Each number is 500 + 25 x the weight over the matrix's rms, rounded and kept within 0 to 999. Layers, rows and columns count from 0. Numbers have three digits each.

# layer 2 MLP up, 640x160, rms 0.0617, rows 555-584, columns 0-159
501432528508477520482525516553492509440554480472471523477512482488444497482493515498515541489517486501467535499486517499472490490504529469531467461522494478447492463462545489521519480531525470496461507489475501467538527492493511501479511529508475504494471472490510514506491492532499499528525537496494479507487494465471515500527493510496483486525502418493530436503507475500457497486518484503503474477499508519509483531488504464529526509493497499511470480521467505470511579508504433
495479482478559519496511499524504492478469479483488462461466474494492529507510485508513464513524504510489499530504493521489537471495494511453487451515530473522488486538509508522526536540472506495505502483527482459467503529492493502522541536482485538457508475494541500502461492469522533468512475495528518506510468528536514458483528479498486526491460508537545502477500517503506504526528535463525466518515495469449527500507527453493487483532510489506522494496534489474549541529460515
492507472498507507508492522500518497498471507499464481494495498466463509495529444526488527507479549481507479479546498515535521490526499494524481502507522507513552486476492538516533500488476529531540520477473505492536489541517502504493461476539532508495515523524446464494515489459477497476498504518469490460498529488506515465490493496487499463523520495517512527458521542481529498517487489504525493506451517537528526512468469524506480516502501537482504518454472476495493524504533509
479449508491502524483498508483516533482507493546534512494485523515522555516531464527483506489473542502524525515522488474472527510516488490519497485482526489454543531487520498514529496520484520469533502478497493513488516503506522452513507460502522501515523533521471469478512501511519501459504484487454468514504480513513484522498487531499527487497521473490528496539519492512500479483515471550495496493458468484504483460502497543502553466502528467556510433461545471493488480461488518
455463493473468458489474481469509516555547491498505485499479485497510492459503467523524531504512491496504436526530512448507519456435525499495538515542479506468514515449513495516524476442502531488507481573531504578508511483516554491507538536491486516552509539531509515492470491537475501486495516440461518465502501486469483516579526438504481496530498470506465503480503488523483523511448472507494472530478512507509538474461555539458495462509494493548461477484488516531512476528497508
474493497526508476519504482477466479487542513493511508501533477496491497451525507483539521521478508543476569525520554475479526487535498511486541513551446507473463499518460529492457479493511456501483474499495506526471488481552511460519526523455548486490449512493479508528526533518508464449545504479486495510494542481528529520515454483531507469494491496517560529534488500515527537525514492537457538494504450474466488484523469532497478480547498492486475461506523487514480489511495477
499496504508486528463513506532485458491533494449524511510486518522481461502510459505515486521465567495439501455491484512475533495495449518489537451464491501511522534524511471480532498477527507506493534514507514549534477509473504480488471497532522520511504521492531522513457507476497454530504527499519487531552486499540475498472511518532505493527471468503509554481481511512468512497536456529538507505451507484490506488516463516463495538482494484524482459478484512483493508506510532
487498516460498522477510473541492509539497456482533549467535528494492494508511483431533466473538486499481493503480508472515491464485478501477520537479491535483524481510506477460491517478540467476506534545482482465494459508517473516522483484525517536536474525440525494488504520508471514525493566505506459433531536489488513560472499477473497489490537544489485495493498481548473542485520472502510519504499481530478471473487518495525503518480475520554502499497451516498503497497489464
522449501469559499486480498480501518522497444502510437493526485540479508449471509472505479495517498540493526481483519504484530497458530475509508489507499510499504511468521487508520554538521507509477478487493533472469487488530486468521490473483422513509563513488472503484524507535475518493474540490489525506476450497496541531466462499465516475488479477522496483498443506484518465532484467477502472510479512498515568525475527520513491533499472507530509524480520553500503515537512488
477522476529501520540458512486460551517480506524514465517526522483522478483507527527488486496500475501453505452531438511457477503502471478493489491484487549490497501504510551513494489505498512493512510509504464488490475532502508486483479502517517497482488502498448510519533519512475549496482536497498522530505541486538505541492542477498493492485520493487473501490466510513534531451450483499529503514510499483496528493468503536521473459534511504558527467514470554493495503518509505
517517491506513530519476506555528460481482544517489481464525498502507495514509504535474484499512485512483477525490501477507514515462495520501478500469539483500510496457526491501494494510487500520519520498467497480486485479511454507535494501486489512505513488517468535484520471466477476494480512527498500521493523509518479523511520510531506537504548519480526533521531532548529527529527520520471465491546460529490487498481475523479507527524488478514499481469532511508457510526512499
554481463491520548528508527490477469464506495495489500514493492553466465489515510514530495501514531532502547521508530506495503520532506511477492509502484472500490482481522468529476481470507515490558506506484480466472485513477489485534514533509466479534523504534449517484516536525488502529500499452517527504485539490487468467567521454515440480518495493518541491504513525572538496483483493494518505485449458482515552492464490493475496532531543520470539526461530498548508487496539537
513551553474487500522509490484505543519515544515532460477472534522463484540476501502485520481545490503496530476465490500506519524511491543493486527500487510486479476465523470540503480482570498495502495470502453484539461507468490510470513500497468506470488516470516480505454538485520496475507475528550510522491476510532467519482510484451487531525467503505542546494534466503512488505475542517506516519455503502470525471482528498443511536486499490472528489509520515483489482496502497
526539493545461465460454450476524505478535514485493493494537483460513496494485558563487503472522476508505472513471498503492478557488572495487464570441525512520511533452509514529470472486470549532531479450479487456480470477463526503476531451436554467509503469492484490464474493473506509455504512512508507535486508465482451498496463485512528434506449493487532471480483502536503532487475496483539549500447508483485488530523502537492524480435448510467521435462508477535524515509545503
522471518495543517472496477519480482464482473534505449536465448553506497476548507540477487497483458488506499493508580526528477521503504513482526528487524510503526507488450493521521506465529496523500491506469512513508519518488513480476479511523528477531459483496490455478495532451479497468491487526494484481506525510499471491508484455449467514485490477494500495519513477511531518504537524497468448518439491510484500531568446543512464506489470473504520487478489486542524516542552463
521525518456499504488510536554491498484521494429478532452515513458427497463479473482514536498502553506504521439486481491529483494493492460523496504505474531472479506501489515509519504513514507480499563522510507480508494461480496547482469464477508449502505485509513510486508495506515510496490505505494505480498456509480538491495540519515548484484490526469487458513476464534512504514495513487528508490537486509501506548517493478481460472549445506543498472479497512507510490479539508
490501521466522520516466442505536521513486467506504475469485499499530493508516518514508492506519487474473505517525497492481512512458461504492515534551468477517486488522462520489524510496504492492491497509515531448515511504515489497514498444432476511450509483508494496550511484483520501488505519498463495502535499440465523523475495497498481511503510487523471498484506527496494517512488495529470499473517494494481519518476506486525476490508547490539518518479490519455485525536477487
484492491498482485510562479524499451512515486527500520481492486463517530481526456518487466497493469526470469552484508506480518485520490487536471497522486508491520497493540498481507515498470541540517517511445496500484512489466503499499515471496492447524506484505460537460487447535548485542494505489530484536510516537471541524562492532507531470542559571490493476520515490512497490466513441536518487488478496550490479539530538480502514487469512443502492482517526515481473457502500465
530461497476538468518500473523522482508531484496475525530505487502512527501477522463495508519470523532535468487512500521512542476493513539479518519498481499517459531509499510459501561464518475488527485545473531510513464467552471517502495444484529493524525551514491511492482502496526499516488502506525466482451492509522491545514458528523456533496478471489467490535534581464518516487468531496495488480452472508524551465506483485506520486502547491521491522492463520493477531521454492
456503457546511454512483480534499515516483531538499470482515500486493481488485464511480507495533506482526503531464429515518500531489524522524508486479529514540447522480468473496530497509502529507514475538515488478517529521501482515476490494517502529503527519504469500503515472488501533459496549509485520480502468510501466515490508474468513502537508477525476470509461521488516546491517504512522491496502492522526495494516511481485517518489491491529486480474540518514519467474523518
443489554474498473491459537461506520503483484501480522482540494524503472545497489490510497511549485536537539513488496535574455523485470473485482497483464467497492453513492511502518519460535548451503531532530501489515536450531525464554466485465496462499496471562499540460487521505497483530487536527506498514529512507529485513485465444494496493502506491514509474513527495484544464484499532475455503517521515507514458519528499522475513502504489471528528545478521498532500508524485496
519508505476489500498533455535506515510476528506504473497530511525524480524508476512468534511500490475481452486507510496463488504541475502534511473499500476532506490504538485512486477529475488494481473458496500521455487462492503507486492517516531517476529505483565493524506456520497508535511540493498481518469479509494536516472501487489520515476486497481537514509514476514483513493483472453477485511534446522456540471487529498482487502500541498465500478560550487492504510528486500
474509517509508508538507515538448471486507502520544480503524480526492510499550449526514511554475480459499519485526477480511526495541519521522500492478510536514453517502489510513506476495497474499482516542494503549473454522487481528483525467490492495469527477532530505536470504499516539499530485484464518515536509467514480480468465521521495486459500482535503514458473486494501537498513480534495485441492514459479488488498529478490485516495481524530481538529477501534489513504534499
460503475476517502495525468520483492482514476457484529459472482478515461457492479518523509501517523523515474514468517471508508469514482492488483489464495521505538499496519507474480525476496481503507499500461517476480489497477520476480519495477493488479461548520485502491452490494473506511471484503490476491518481500552534485523492508536515527487506525522489518518480479477516496546518542495489452530503508508491462498481470501526516531508512467505497532482475484500486497485482496
515519520465491497516535519459501506500502496490474521493502520496508447496527535487512483499453505463473470527518516492486526488539449490520485459489512507536494510489489520489485496508517480468475473433504460469490558504511498498497476514507471478564487481498498520504471451541510504486433482476493532447485477494503481484551539518486576471521530508532470472476481485496526486536497498517496506497518510494521456533526473543485519452514497500449531512464523546504509487497483512
528531460493473492506512507514486502495495462443460542501532520506532512516501500532449534501502522532528510487476495520477542438492469548503520506506477444513469527508479495484490489475523506496486501478521466526514472486470496495523523478461503494492541491463482506494487480543519508504516484462550533511504491503492524518521486457509535496482522522494464502510499456541489465491519459493519482484507480457488517489466536518503519488465478558489539533477478500504503519495510467
531474489454500461517531506510520542493516539494493508478488499480506467501502481477480530445508496520521462498489518505498504483501516512514476493469454529548537470511535502480474529534502481532527483481497478472493492506524496477475495527526514514513513516520526495522488470509499506491506489486497524536493467508542501515487477463497463485532520494486499490496542486523517508455537467543479493476500515527463520517493499517508511498473510486469453526519500520526474511517516473
510503531490527516503482466463483469505527466522564501487478484479489460479504483495467487459520496510477456502456514500494513502464551510483507476468464474495498520465550419478510498514541512507498528514541490532499495502539503450497539517509475460491492454498536508485503512504492513502495527508514513567528487496506459518489495511547555512484455474473482510492485467526487529498506453531491497547500523526497525539517492567480496540480504506479517499478468471474495472499505479
489460482524524553517482493485489488484486481500493513536474495530530470450465526495516537520454484499475496515480481484492502458513509503517481525503498493473515512485506553507458532498477506452449524466481457509495531481484462490505470472502497495513482469492485483484562501540479498525500514514422455501534505512487513545464498498456520540472499492504540517552490484474536484523474485473521468443532498548491501476444472492533503487476507486468523507466545488505504481524480564
465496512523513492518510474493506499494487477483460513528482535474499510552462460511514497498532523531485557530481498485447481559533515435529552509543503517484497519464479514492506485512516480529528511436524521500510490503520530489528489540503489439490496465510473491498501487520481521456514517500541500533471513514491536517521540508486465468505542503543511484466545529433491498465449508508477484504539515472475511478485535492526457483496485505458498513485551491535481522477497463
# layer 2 MLP down (transposed), 640x160, rms 0.0627, rows 555-583, columns 0-159
503493469483507468511504548516536506458566519505498518486485519458502514492484520490516447509509528468486498506497516480505505479446515490531476426536532517511478538485531447476469489497483471470466505503477506492547493546532502469517466470516556502427513495501521485469507540505505510517489499512509427501454505538470514490504468520503501529525545485490480484478487468490507492496436466497468495550481499520442499500437469484534483455511483477514482521524481485495456488461499500
479508542526514550483490546509512508510515518526489528472486495513475508523493506495474463489478518517500485486485501532493524421509466514462480552502522494525472505549515495556488494457508510493491552517503472465502484519478475514458511518499505525506480507509551477530448478497494513503493535475521474507496496516497507442473506531516484516508465492495533471552484514519533483505531547514498499515480548511526498536471467490489478551474493497477491452492531492506487510530480474
518539457535514484478489488494473535508549518451465522506475493496487516482475515502501452487499492498503507543513535497513497490494501460501483540495494496494489545505510518517519510446523484474479530506514490497444500497503518526490533490470470470451511486478522461532521498501506491499531489450508527499502515494540482479515456485501512496550478541476489518534508499468525521511497501515473495488471520506537464515522510505515520490523499508470482494517494476466486556495531505
513513544492493497475495481505491543489496522505497523529497503505482564497526551529512483467480488536517453508498506505522499490516516499576523517507526494538513488512491502550524513459488523517528474516492500484464496507505488527489464529520498518463520510476504533529507516497485478551482499504543471514471543424489519470472496463517511494499490477511549479491494547514529480520467549514502520524561508535495467496545525551462483502518525501483501503478482464504453492490480444
458522510521516432494518481493504506494543465501510534504518523520497413469482443470471503466486486457496499500518499485536509519499466463497452501514521454507567542511489511474464491528510495481548472504475522488485494482518513497499513508521493470510532547523479538477488501450486503533510513490505486562505466464519494506529552469506494497501527552528502462467477537539496488517442513486500452460526497482545490466472504441509470503466500507535494488499490501492538473478519482
477519490469501516552452499538486493502483449506508510516480507534497508497497502485485524499475497540482456443535542467516491486521503487550485469504541493467466489518522535531489461554479454442481480459517472495511485517484474512496517484453508518497557539500529487465446495481535483532508468503489549491512484506483480511492517488491551496482450536533513446518474532489516488486466509492497512477551471470467485542470499524511513512493489491512444524497499484489487529480495498
487541518497444539459507523549534531520481508488485542528516503524538432459525490537468452512490527489469508512457452518485500508509476494472495507462497541464502483545467425465485532468506476503505484481514497465502487488456527498482498482525459478483505495501534522542486491490487451535480479441546526512522519505484462461506575503462507476488503474510503516481509505521508528529551491518535472505474524470483510490492490518492446506500499451495475561492492515532522547511508489
525501492494493517507527508539447506551524483437502484485503502540500515532492475504516518521485478502462485485458508531537468474515510513506521534518521495465525583531528487510512486507537455477507495519450538495516452500556503507558509483511465466507504484495475465502500486465507513504487514483511510519498508497529525517473477510533506521519509473453533469494496441494444473490522467479502532463461454483535508492519497470525480491522482514554495506495492515482490496528480472
545530494525488519498498514532565499453527539464507453512504552487524536538520513505519510521484507492521490488477473520520499486475450485556490472458494513474462530527517525522505527485473531492496480488521516512488460500542512508523464517510483505474472501510527505457499563540532486481519511521483486515498480442528488502501481523514476521505474538449484516503501489517514491554481490505480471447451521511497491473462507508494513470452448473495560500478479502498476574522505537
502544491523517536498497495521478501478521510483499534508505495536481498487484523502483481482509482525487499538513563490519530460545526516502517506523514488490463532535501558520452503541508513513524494462523474489511493485533481508513517489518523474484485557531486473531509477484498497503484509472489520466478502483504474491481498485482455522488515475500470514455489506497517459510521496532482498509556496504511505534476465508500453515492532515490535477508460518494489518473456473
508484521528524455523471496501474485463473543470531526487482484477489487533516480488501522465480558503476456545525484484537469495478537494452517484498505492533487471538488522489494471514526511516527499521548468506455531517516504513474497483473493532499516508474445459496459507469505477482511553517484481501484474482476517508500463534503496531475473483498493525500528500503507467464510497483494496487512458506536473513545508532527537492505495489492466496466513481456455522530481456
505492553508481510489496538529463522495486508515473541527436467471452476471481502491487483468522528549488481485509530455487481572492498487496516527512537490514477499486500498530501527545491455477522506478510501496494520469529550524469480523495542492498512455521510488508508477505508473442474515509501495510476486559527518524508551489519464522528534496531468503549464535480489554492476503526506508480527537473474498513513522500500471506495517471540474510521528471473515514437477473
475513542462488513510483526476485478480516470461489504496487504519463458512520532493484473510453441483485496519470429450536457474505519484510511468557507507454499542522499473510495497500507491506523493484502437519525480473501489486534488518484481501513491495504490484494510531464499536503519440501487477476518484509525541496524557539521464485550476496484498548480530510544514493498456450499504483492449477494465509503511503516515493502512559515478508520487490492511539505494507512
513508493528498490486506534492487511467509498501507543513476501513502469466457506512529519480462542487453470487508539533511505509486536486495511478513496488467483484453557479530505509541483465486513525463435538472497477527451502481545490446490489523489467476506462508514523513460474495480511475502539511529487497479537547521437537495486543442457509494488529490479459473495553487537495472462529460496496522526520469499533496473486495503479516495475498488532506519523484472427519524
499529499479561564508462531522466511487468511552517464521478471530508481492501509490519518507503508545481472454524489485534516534501507476497431537458505477528475472526512496504521485492487470486530531493466565506515488483498505517500478489481500534496524510528475497485476535504532475507494494531502476510503495523514475493542482510454536492574493500514483525501496490506509522551533533475475461517567524503504478513521530433490463489508491517431472482522503474450508511541551522
478514526495483499500473493500520492564472502571485499495475504475528512486477511499477476521496462531515513483527509506511521517534531480512499501521527496521538488538494523459491516470537515501522463527519467522511513545543505494530492532539487516482486524492501478535491516515501505532541519501458498514460533485471443497506499480499490522498498494466521478519504477527501513532461540485482488494505507518527523497509480467515535501477506527478505499524471491494465535511512533
497521513527470542487474465482533494530467517484485511469483472513544470521496521473479490490527517479505497519477494483511473520496497551492477459509516507493536532520521519487534514497503514496523501504527488472490551487521497470496539497505489519498494482465494499518497494517537486532540484517550472501534524473479484528515513499496477483516515510536484527490489479488524551505466517477512547467506473444478522509475472490504515493473494452501536497484483517504486510519505490
474537523511473507474496490489538486486462485462526435491518463507506518530486500524496490528524504485510495518525507529514484519496503462488511471497473515520471520504476475506464468521489516512463479540518477531498486508473488525512515478480489528502538495534479484492537476508526527520480546520507477486509497501540528535531510495477518506529489481546517478459481498490484484526518489449485541490511499534478497476467452523471505458511515476558501520476527503512453526471474500
497514527498506511489530515490515563476491486461494536502511561487516522457482482546515521515511515481507484509479490487499497532520468513523499507454500518478493519506538525470454494464488484504480508499541491501527502471495497449503496503477502512497544471520490522518480531478530485504461501530537451524511534486488499520493514515473504462519529455513531520517534478449462522467510518469519527476552497476485487500470525512534500487478550515523520482464496519531439560464509459
495503522482447494499467499449500541485497503489494457485515508493519513470510509488541479524500491514474516523489456515498478481499547470486517484511528504530549529505528467485487498503526531497526535527493478471490514496511512482492489517507491468507492480499470499476507509472535501508471543494488511517535468484504472483483515477502524455504512464518507530494499473505522521510476479474466514517496549501447529508521480516499484526462484523478507483522526486483501523468478472
477535474545499481492506496476493481499478461551475464469529502503505514508499490467507443497468501482512470484538492480485509487551487511464501470510499535493527537498469521534503468491498484515533518532535444498512519508491486558482507492489492490456490460525472484503534534490513471476510475468482536492520525516511503472515479514459506470531482486465522533501540502483499501483522507497504491490527478512520541467528517502488504467471540458485490491537532548480485504515496491
422483496486500489525465521480504491508440531514538508495546509518496499497495509501486476535450516484474485510503495471459472522498545471469479501473456520497488494481503487474474523513556476501513471499452530492447489524481501506470521509500529469484485509530518529514469508476535498496477485494524523507552502436496478524497522495515522502485538477473522485515483457468540529533496492489463445463491473502508483536531502489469489475482470472474491483488525509482492473517535555
545470471491509447525503531481481500499512460553503485505498495522491495504489522547460480479489481482488552531518474477526512551467528487456495478513487520510483492467501536519494455512522477487534511505460505469473499457525459493497527466499533513484429535518499472473492503487502523561516514499473505530496496510511510532558508517530519547513505499517495538516538510493493487490506502507511539538459500534486501492522484497542486474486540477473509510507529489488479455546464513
486486534520513462496492508534520477518496463528515545479516482507500495466534481523488493471527480515489511509492514451498523463520478499485490468517502537539473520532488557493513492550468459452477510465505524498513461486481517510523510469523519523498513450516494518505476504481501500483514530532505496489516514509548494518541478499481528497464478470512519494508537507503464476496532497474508462545508512492500521471480473508496534506470502511506533525477492522504475515476465514
475491535514493471518473481475564457485486482511489541492464526478497466484476533489514489516465505524483459523485500450502496510493489517506507531501509493523459491474522544518509506550504484493514482496495495477499453502511514507463437518523487410494501476474515489462505466513517553494497455530503477483475503504487507552547513499475502509533483501521454492551506483503494476512473517510470546473475455518496501507520462515489520463514547498504498453510481501486517506521514485
523519534494522446509517525493496512494476479468481500520517512451520525499469498534495495531510482568512482514501492500539520513466509513472492526479492440495547493495510469535480487493501508546495487506491492527490503481553523530521491525488490480513513497453490534470497497489487514548501491530504470522460489481467507494452529457442504489476505533472496506498531498451505480486509453526474525482485493504466481510522504513526498498488491503451529547468483499482543504493484486
460519465500481487481474461507462474511521527494575497504493502480516472472521482479481526496505483501490486523497523480537540537462509500509482510477487501516488498492479479503498462498500464505499490485489543505518438454506485535472487521498513512489503508506529509529498461498466495519518526479542506531466513531512490517457522521484469487523512484510474544470524497515487487495521489517491468524532504517523505481465534536493496477507496484510523453496471483521470496521518477
506498523516488490500502540498478461474509485523511492486497528525521510537469515496486523487489492484546506504497509517544505489509520510502472520502442495482555505468501532519443503525519510496452459481500507500504462478549505516508528529495528485500512450541559489516528495508475492463520480528531497511533556482494529472509471521457499466510481501493498496529507531484485486514512479514517480500519462462518520521554522482485525510513498509456508454473489539469452553508529477
508522510508480548494483465515508492511457486493478512518489536445500462513512506534464486502489497494515552507487516442455513520497550442531524497506487497481548461459537506528492500494503515479496509503489486450500511474518462505496473513471521544475529479492513452446451521467515471472483457510479504494513513505524467474519534511476513487520496482516493548468459488535464513486502503498530445500496497449525471535513509540533490489477538473487515466535523521523515520508539541
# layer 2 MLP gate, 640x160, rms 0.064, rows 556-584, columns 0-159
453495493491482499490501471459494538499529507514512487517502493481494480497471552490509470505481532531497506494486495537513510488532504425514466476513515518541516492473510512539502563485493496526513486504535526493472473519510474511514497503517508479541517474508529508466499463492482506474456504531505506523451507532499467518500493526488486553507524487529557502485490501445519545452480491512492525526475469501490474454494484517496531542435494530437511468500545516461544507568438511
501499498520536516458528478498518453516477498489466481498457482494444486471483478486488533491511485494487509510502485457503485502513497532522513512493459478518515490495517539519501526476474512467488509493449505525508521495470438461507471498499551487508536539498530495475511487498511503501495489470494505527493487482492506523501529532519464511532468477475501487487503494493469470538507513459525573455525509484485481499510493492513523488483532515511477494480509535513526542488465523
483475493518491493494494467509495550471477460511499472508514471475510492530476505524521484435453459496516512534511522473511474556490476494486458469516498525490480510514505521501493458508556479544518516488507525476500526528498486539469478489502452521512488485507507525551466489493475509482497538520508479461532503530541508533505463503472505485505537489498504473498489494476520538458472515497492485465490478544480494500522495515505465474514431498532510483532510488471489556497508513
502473504477514508452457495472472494493518487459497488491556495419487524439517465492514526516480473495535477525502487557474538512523480469491472483530519505517498491509503472520485475477531495512501522504554482515515509510520487499485453541510497492544464520444480510463528437472493518500473489516494483495531481462493506544482500468515480520496506516492488502486451470552526515501462489510492533507473451456497483479500524529558494525485534567444474481528482527471458443523523503
472514490457514452499485499464481442467560498507489505481505504528491504521514530489503514504493492494499514571536490532468503501508478539489521511512503460495519445517426481496507510500489496543526462471525479461488497513472502505482516490495511505483504508497478535539514517498491485464454529473502527466480504501466461518514510498552496484450504530499573498493472482504463511466524519519536516453525524521534522521451487506515470461528533468501472531479516543486543453483527525
566518482474492487537527521491506517528486502527500544506524516455508482514550477506531508500496495493558465488518499499539494473443537473495514521551516502523464498509496518526488511497446492499481537479520463464501480507487511453471543475487527502512511530522489487482471506489469534459523501495524485474476497478518452518519522517484507491552463517532492498519505508512509551452483531461562484477516529490497501499481501531534463455462530473501487519465536469499502482565492489
465540478518473579499530467470498503506526477530490493533484494513458427523493476484524500538519484504532514458530499543533492495482452460542509511531522512482514489485510559463487556552489472468485490511506484520517465490506508500518529518489466474507480537476515499493518524500505527476503477534488447437487547538489508525515523500496528475490505543498469474502467526511467482508465457500483549503522515520503484511514478496467511487498500504498544495526508508467481511481489533
520505538501492487526517499559544533483555521467456513470544526490528511516470468447523515520473461492504524485514487548510496485526523529505506471479499489538460467504506471511496558480484470542514494500466534463515479463516550492547486476540468520467456452505476510517530505528496493474521560476481468544492503497511510534491492503536492487465485505481507498492519517522520486500478465499502489475490511460447494511472532494466487512526475477440525523518518507486480503489472503
475467479509507482556520498463459526541484508526533445504530531478500482502482535512481499522492490544472495463532461471464479479478469464484473504469474573475495507493499555525562517529496493503524495541493478531521480474533555485464460486485484496518521495481479512480542530457469486526519521488551524514524465520554512536525581515490486476497520481466490476505488483528529547436457491503502551519501483475495484524531497494512511458520501490548479482516531504481484539508503509
536464485474500497524525473505489447479502534489534505525507536511471474542539498491502487544492496497485499462461524512476485560520508520482518456511451475498511465459551489502480461467525485478479514563461522476492508480483504479503475527545477517534513463513482494517480520498509488518499469478547500504492497502481497497472499506505495502552490482499485509527494506492524493526487489491490511502502440544502495506507495497502483543509522469490508484485513539476441549517492486
483506550484504447510489527477487518468508495487489512487496509512511503501485483503513552513547512493469506510486473520516493498471505482460497543457505529486492471493504472499509477546503540458489488470510446494484518461498495486488514462505520503500504466458516524494487500503436502436495521514540479505464495508533468551484538539533550468500531498513512549487535497515516557466498459532508493458528469497487482486521501510519461509477464505506531466484524498515499551499480506
495465527507475502480474485466487497476535489506490535494508503519539578531459460492506500486474495515467539469469496550453539495533511502502527485508515450533463498490493503511491496495515514479507484497509496545506533511430513539480537507532477504526522495469501507502538488510505490476522538495468541523524534527466513463517527560499489532495526472527498471538444547472502498505556472565496551525572475527518502468514505514493496469485475479500515515515509500522492500529521493
500501483484513526482525506464503519478548496480494512489473470498493515492505473460544532531494503506516499485497513506539453501569504491448521480514479490520432562496496508528487482497532488482493473483501474492519486454485550473501519531550514532498524450520524548472539435492470518519461499495498518475519504472480535485492496483461436541521483494520508522483514469560499493509515466490525460523481458474496514530468480489505492475486500484528490484488516522494475490537517509
510506525464516471463462524539542536499475511485502493506516460510516512516481471465462472546495542490499510515523490550519465499505529481493496487529473457521460532478515479495518469531491477505469500482531541504543508465546474478501470513480441481508499533517459532485490508502476498527510501503498481557494494531497497476461512530480574491515499516486509517440465481514485493519457471495497520491542475484525480483473538477537521518527513518443474546512491513487465474487485490
524491509447503492511523530528517490478505448544483487469517468487524506485523493493477484467494492505509472486492473463486462474450471476523508514481493535480501545492522512537509519532473535526497494515475480465511510518527485535462503499467474509546510451518514471515544507480534488522510466484533524507480485482569509503472508507495447485533485468503495509495479497501500518504481500482508476494530484513476459510477499530489509525506502483550492490492454499487457521497505481
470513517506525466489524517548490470518469505477472515461501519528489482514526501475519525523484494493556479537503512461508498494490510521471523472491488515475488450537525539528507516506532528502524489464515478572489485491512509509470507526517541497519521488504471477483481503490477500517516454532518467467523517486510517484450493497492490500515534493470528481513488492511493495478531514506536471474474537497500536542475495505471537516476514490546475497524487546479499471441490528
496528546533516476493493474450512529483483508448509473474517497463496486514461478521505494534545525462538536510525529518508487496460476493477540485490466487523454499505482473542512481472557523514441522512561566545517495517492505486527454489484472532514489496523498528471490524430506508486524518495455489489491509462528530464490461536508526539461512503442508509442507465502469518535449496477462513495506485495522511490480477483509527510509499521521540536507545490526499535469503498
476511509475462477491503504467488501531516503521507488513488519479487548515494504520509539490540530515485534512500517454507551520493503513486472481527503512484495518473493487516488459501477477480539496514452476493520521516487530477502494497470502497428489455474573481481458551508520475523477486545476484524538494530470495501479528496476468483494562495488524502488460480486473480520511517500482545520509501480466495463475530463518528417483506517483462489506483490522456505519453515
529469537460527532475486526529499530517536500477529522492480491508510475489506477486468488500541507519510495484515495484534490506469472492445489468511505495490538464512534492500505499457546479503472525498478489483492508491543494476498501533470506501493482482551538547445509554507477482526458499486491540534540501482468540523495479495538468514438488494516540533462535470503494516497543502479512555499479485462479524506475506539507530460501471494500467503500507519459486531497531490
516484479543465544492499494518495522510468482542529464461482494518489439485531485501450519526555478533494477463480501519487507488495474482522487507473514505489499507509450528516526517487544526501528529515549482500475510530521483466481481479537496494487489544479490515519447491513476480481539496524461542476472533511489503446530493447482519535538489515503511510512512485524498490477526486493473487494558484492536538512500530514494532481501512461507497491539500517481493482522491492
465450466496460495511504518529505517491477493532501481525556466505527457507534545528537500492495492487507490534535499510470507548497525508506487502488522502522487523477499495516496518516528489497502530510509496506483526477475525522481536497527502556494553476500488512483551479513526473482528483544471492538513494470530489514523519489503539481495547481497499471504459531474449490522472516448523494508489509529491552504462508491498512519484477529500483499486508546508480535516520505
522515514511523506508486512517504488489457489505521509521523495505506507442508493501529492500492505462516496527520517480495516570484452466492469485494497510506525500498487508520509481479481489480502545516498543514505514509540522483461541522516499480488533489539526492494530525464491511514491445515523514516525492446491482504473468511525539488494497515524447473463515495536486546485486462520496468486463467517521522518496509489508498493507487520527489506537453506483502490519516501
503490502506529493523521507476529497471501525485466497483490490488467497486479490482515515498510487492530498498534519497532489552540484481543529535523511483466521481496479430516479472501534523505530495502497466527452487517497499508504458488492465481520500524533527542495510464506506496510504520498501526485479479510495489476487492548483454504523539532524543535511524472492545520522498521490503481495507531529475518539526470464492475548466488489534479481497499499469526473535546520
485538432513479516491508512486476435513499465487515502453517508543505477518503511513505469511494514485470469475499552535473530506505475487513532503476508520502541495515506521504521465511510473464461501506478518517523529514481501454495477473494493497489515511495509518505487437481477487496458477482489554501522501559506448485522516481461508536480550557503513487472520508492502481481496476525507481509490527499501446525513516508507515487559512508465515490507492450479528496500479519
531508476495480521471520525459489489542556508477509508496514537488490489489478520482512472484519462464514511486480534514529468486519482484521458487468519490499504492485484492521506513534486473492510535497514490519516499519509477489451521528524459464462496462471509489510516507489489538547525481533502496489511489514487482516519497505476481497526503542470525497504530494511510484528496464509477507506486525488465517441474562509501470461507481501487496524482448480484510499469508516
479520499510507512503491476468497508519505518509518513532472494505500459489477492508539539480517462531484527507487492503503492522542543545480483498479499484503525484517492470521475459511475521489500488495483529483473482502489522475500470475475496504510532485455505510523491540479496493499532494518479521511496481542519523498494505501522510477492484522530506534542509451509515500489476496520512451528512525501504497506478495498528478549491469448478498448489523459446517532527520498
528546482509462504488490515494509509515441516468480528460483461524472488453506526515512487479496479529472503442468477515478505485459516458466521534487478516507486533500561538494510486510507478463530478536481466477506516507517486502459517526494490508491485499525473483547496498504533476508556469440495517485479498521520499493539485472527527486491505473530498540468494473521499524466517482503499488530476474515498490501455488457512481449539499499459537506506490498468507511508521488
526474480472501496503512562460477554491517502518479502510526518508512498488523487461483526550527476485491504517528488504505478502487471487469466504553529501461531485487521432505460502505486487504454526484495542520460465485522493493495459532493502456483475479523524489508531445506470489511489491454481516505504531463525498495496479498500500526484505558467521464462487519518576529465482506473482510471470485537482530498491495490550512533464513461478502532506480472525491518552533508
460489506516482507533508500522496481474502514515487467476448531489463476479489495488514528479509519473508536481500498460503511532484475520490509526502459518559523522520506452472498458532492483538495497533488473498508529489519448522486508513494510481543496457485524507532523546494503485520472508497512479546497490500554472491475544522489463516517493531490518525526486472473491493520456484511464497538454514502505468540471510517501520540528464532421501503506526458500451502490488516